{"n_layer": 13, "d_model": 64, "rope_base": 1000000.0, "init_std_down": 0.00826}
Each number is 128 + 24 x the weight over its row's rms, rounded and kept within 0 to 255. Layers, rows and columns count from 0. Numbers have three digits each. The size before them is the row's rms in percent of the matrix's.

# layer 5 MLP up, 512x64, rms 0.366, rows 273-287, columns 0-63
087:126147137127106114121125082163111123160125082168119090160122123138126134135087129139150139091158150128141120139142098117128110148098127162177087135129147142179139158099160087137089097106141134
107:166153138159141139133130115091083146137086127124132110137142157113083107108140110135139184131149167112155115156143123074108109123156130109141117125161131116163130153179132099144124131182111123
093:144133102128147131134133119147145126095163147115169135112126122128108100120134123125173155124105155127163173102125152103126099065127104118142126114139173122050116085119103110138126125127176137
137:098120123108158158144131090146174107099120141143136164155162112096136165141101139184144113155158114135111154142111145140145109132123123151158111100161159148087126145128113128089087156123167124
110:131141098090126128108156145152109101091123145074138178112128099174143087116126098117111131128152150141132141092115147168138137084129124130121127065108129132142106107142130091139168155123118099
091:093134107107121153134162151110109125137111144094086129121099063138155090134122113120130139144151149119099125131189095101121138123121146144164152137087146137122099124118096119127078144123170162
127:137160113109128116123134112152102131150152113141160140128174107137139101127144132115097128122108095146128114135117066142145123136144156105108178119116137141097165164105095132154039143140138136
111:145148103116126110129134109147105110117132139135168110157153127124133125185115142130117079160119136160107122073129080164197114141183139111088129119129147129147139164127108142108129144126151128
101:089147138144114141152073123150114132138106128119152150161128166139115130168118100109144186141121134138121188172110154145130165145146114123153081136136155130164130147132140086147106127151102114
081:147107134109130096170096113117129086145135182133092134121086142113166123114101170164121146115122144127158125148121149112130118164138122164086142157128151104135103114127133113085195134133143131
103:130134133125131146157123103103078167125104147154132129113114095157085120097118105182102077099141114121134085123128128131086100121113121169110130119148161185082114127113118104124132136117126110
120:135118152137131120166135096133103154091119173105144095144154102149130117131123140114113118115120146166143101107149105152114128141129098166170164096149076120141092121148095180075125130118123105
105:099122122053089087130120177151118099108124133111138137175144103131134143132150121137154139121145157112087138158113091146168132125140160119105110141130123106111118145155128156098089166153147124
104:139141111135142117116134145111119092125114101140126111121108165141138104096126129108121134103189120088143118083079134170174138108095073109123108109094152095111114110173135141122156143119121100
118:156119122136125146117102132146115124151131100069080119104141133143115115128109177147098115157188127124120143094095131097082143121085118139139172138158098133098137097123154122127148144130089118
# layer 5 MLP down (transposed), 512x64, rms 0.17, rows 273-286, columns 0-63
086:126107123170149132117117152089121126107171136111127147110126128118130154139128121114099119159127150134101127126145176141168118118152133105077192146113100157111161128170117154119169174163146145
100:107115135094127154148119142179165133125146105101125136106108108159166114116117180082103085154121120162141119121097135149130122092104130148129120137103096122128108073118118146116099184114148129
086:135104159098151141112092155108120119138125121142118120176124140123150137138112144137121078113122094175084119149143112167122143137164148128162112138170106150129121183126160096134174105160130098
107:128130109146089118151123165118072139156112128124106099123171139160118068083127140082136163119100130132182132128124109105133122134129152126125130166133114089164154132136122088124137107113096151
106:127121138131135121099125112133143096183163104101104087139091190133116172116156140135143100114122125104149113129147127132111148164170076108151172137136146089106132143122140127111133102160115109
083:097112142107120132100090099118137132126165133154145125139133159164131127141168132173125147153137091162136116155067170150139119137096141128129116086140110090098105134125144162107178103109137108
116:139091104146130157131109140104153118100119120145112123116083137105137103139107126141160131165151155089100114143149127120136192131105102169139067112118131122165126110152127114129180151137145169
099:147124115105110122136147164177128145138100078164126096121103126160129113080102122149111139133119103072160122165126142138142143136103123134159109120138122111101113124108160092144162190100114134
098:138112121106138118147154153131111118123143095118092102165135142121135127104085102147121097088116113118175094091118140092137097084120175127115133130111099173114138089091083096129121154128131111
102:132151115143141137161114126178081125133104128088121113113148126114136097112162105103092129122104174124102120098129143144168111135131132148181132158131152096119123099190109137144134094088153135
102:090143110114155116121184168172147127140087121137086148125119122154173092137098123098119165157115136121164146124107186153153120110126113129147106157115114107140139115086161118124131128129107144
107:126143129123081104072120169096181124133138092155124095087106135117118109132111115116113122164106127075111137170112145120125131130153139128109127141100164138108170128150139096116122125088157157
090:138093187152133117111139110134146120122147138108161135090109135138117147148126199133067112119154135134141129140133114128144129137086096115120112068092145144139112092118129143121155084111157136
100:186141146118152158147136124150128146135106120135091136124134128092139169118113101115095143149138147135134167129130095111116158090157178128157121144196110130107089128105108107129114162166136109
# layer 5 MLP gate, 512x64, rms 0.363, rows 274-287, columns 0-63
103:093120136104072116120129121137143139101134097089139103124100110120158126201129149116154109152143089103115153104102144111170122088088147148136121141149115135100107116120126118094126156107171121
083:161133114126144110121178101107161150124106138094156172080077123141154102112168112128110120120104134139127115111138121124164101107118103103137139096180123115065116139104102141120115122150148128
112:127160127104125079121109130122132126082138133130137169124099141092158183149120096116092124154085111105083112127128154143166147126120150124133094101155136137065129115107135169120115121137117101
098:153135161115129087144119142113126120158142172142123091139091175103120123122157165153148112091105145117165114123146142090115125104138105097152152128140140071098121152143091137131130084138109093
083:135126145102104112126145100146127157180130127113164149096127114128149075142152130124149123181099105097129135155170122143117132125119098152074143129142121153143131129088127126141083147122133192
112:162150127176137113135125175136131147089122123169127129140136171134107132125132137140087131152084090113118149130084147099125154143108149119120047098122135134118145116174132150122150116116104141
086:070116114108124132107131152119088149119119135070145129087134113112109126134074097099090127087119176130112112099144106129130137138154112121116137119116124099090116141135136122169115176138088152
087:129122144114086133127157153126128145104171130102122148132147089125121133159146114103114093115112146133152113169113100127091131126173088150119138137151121196141169102070117128095117097107125134
092:109130100145103162142134140162116123115116075104161084160149117113131128118175101125130090106091114099112132126148095123145134086153147104185143122156128133109148119132164138144096077122122139
111:105106136143139113092173142138170095133127097147113140137182117122159125156155142115125119154096120115129167145097151150165147161162109097143130097120134104135133068098163110142141134134156155
110:107131102105128127211139100173140075120131154098159113148153151116167133159158110137122110132152173130123138118091134157140090132118123129156124136155101131093123109105124160127110135141123097
091:181105161146139130145132107082113137148115133111127106118070114136084094124129139139113140114147120144173116155108078109094119139152111104133122098126159162178115155147099116117101134159140108
102:101129132112139111116138144120114084132102166108152097102111119140153141111144118121133100088113100133118075131129122108179081107149104150109144132072125149142121173141128178108105119093134095
094:132112097111123110122111147102159111120145154119131128159145102127169132135126168138072116119137122137138088176119122139063164154143096117137160145156097126102162149155130169122161091139126132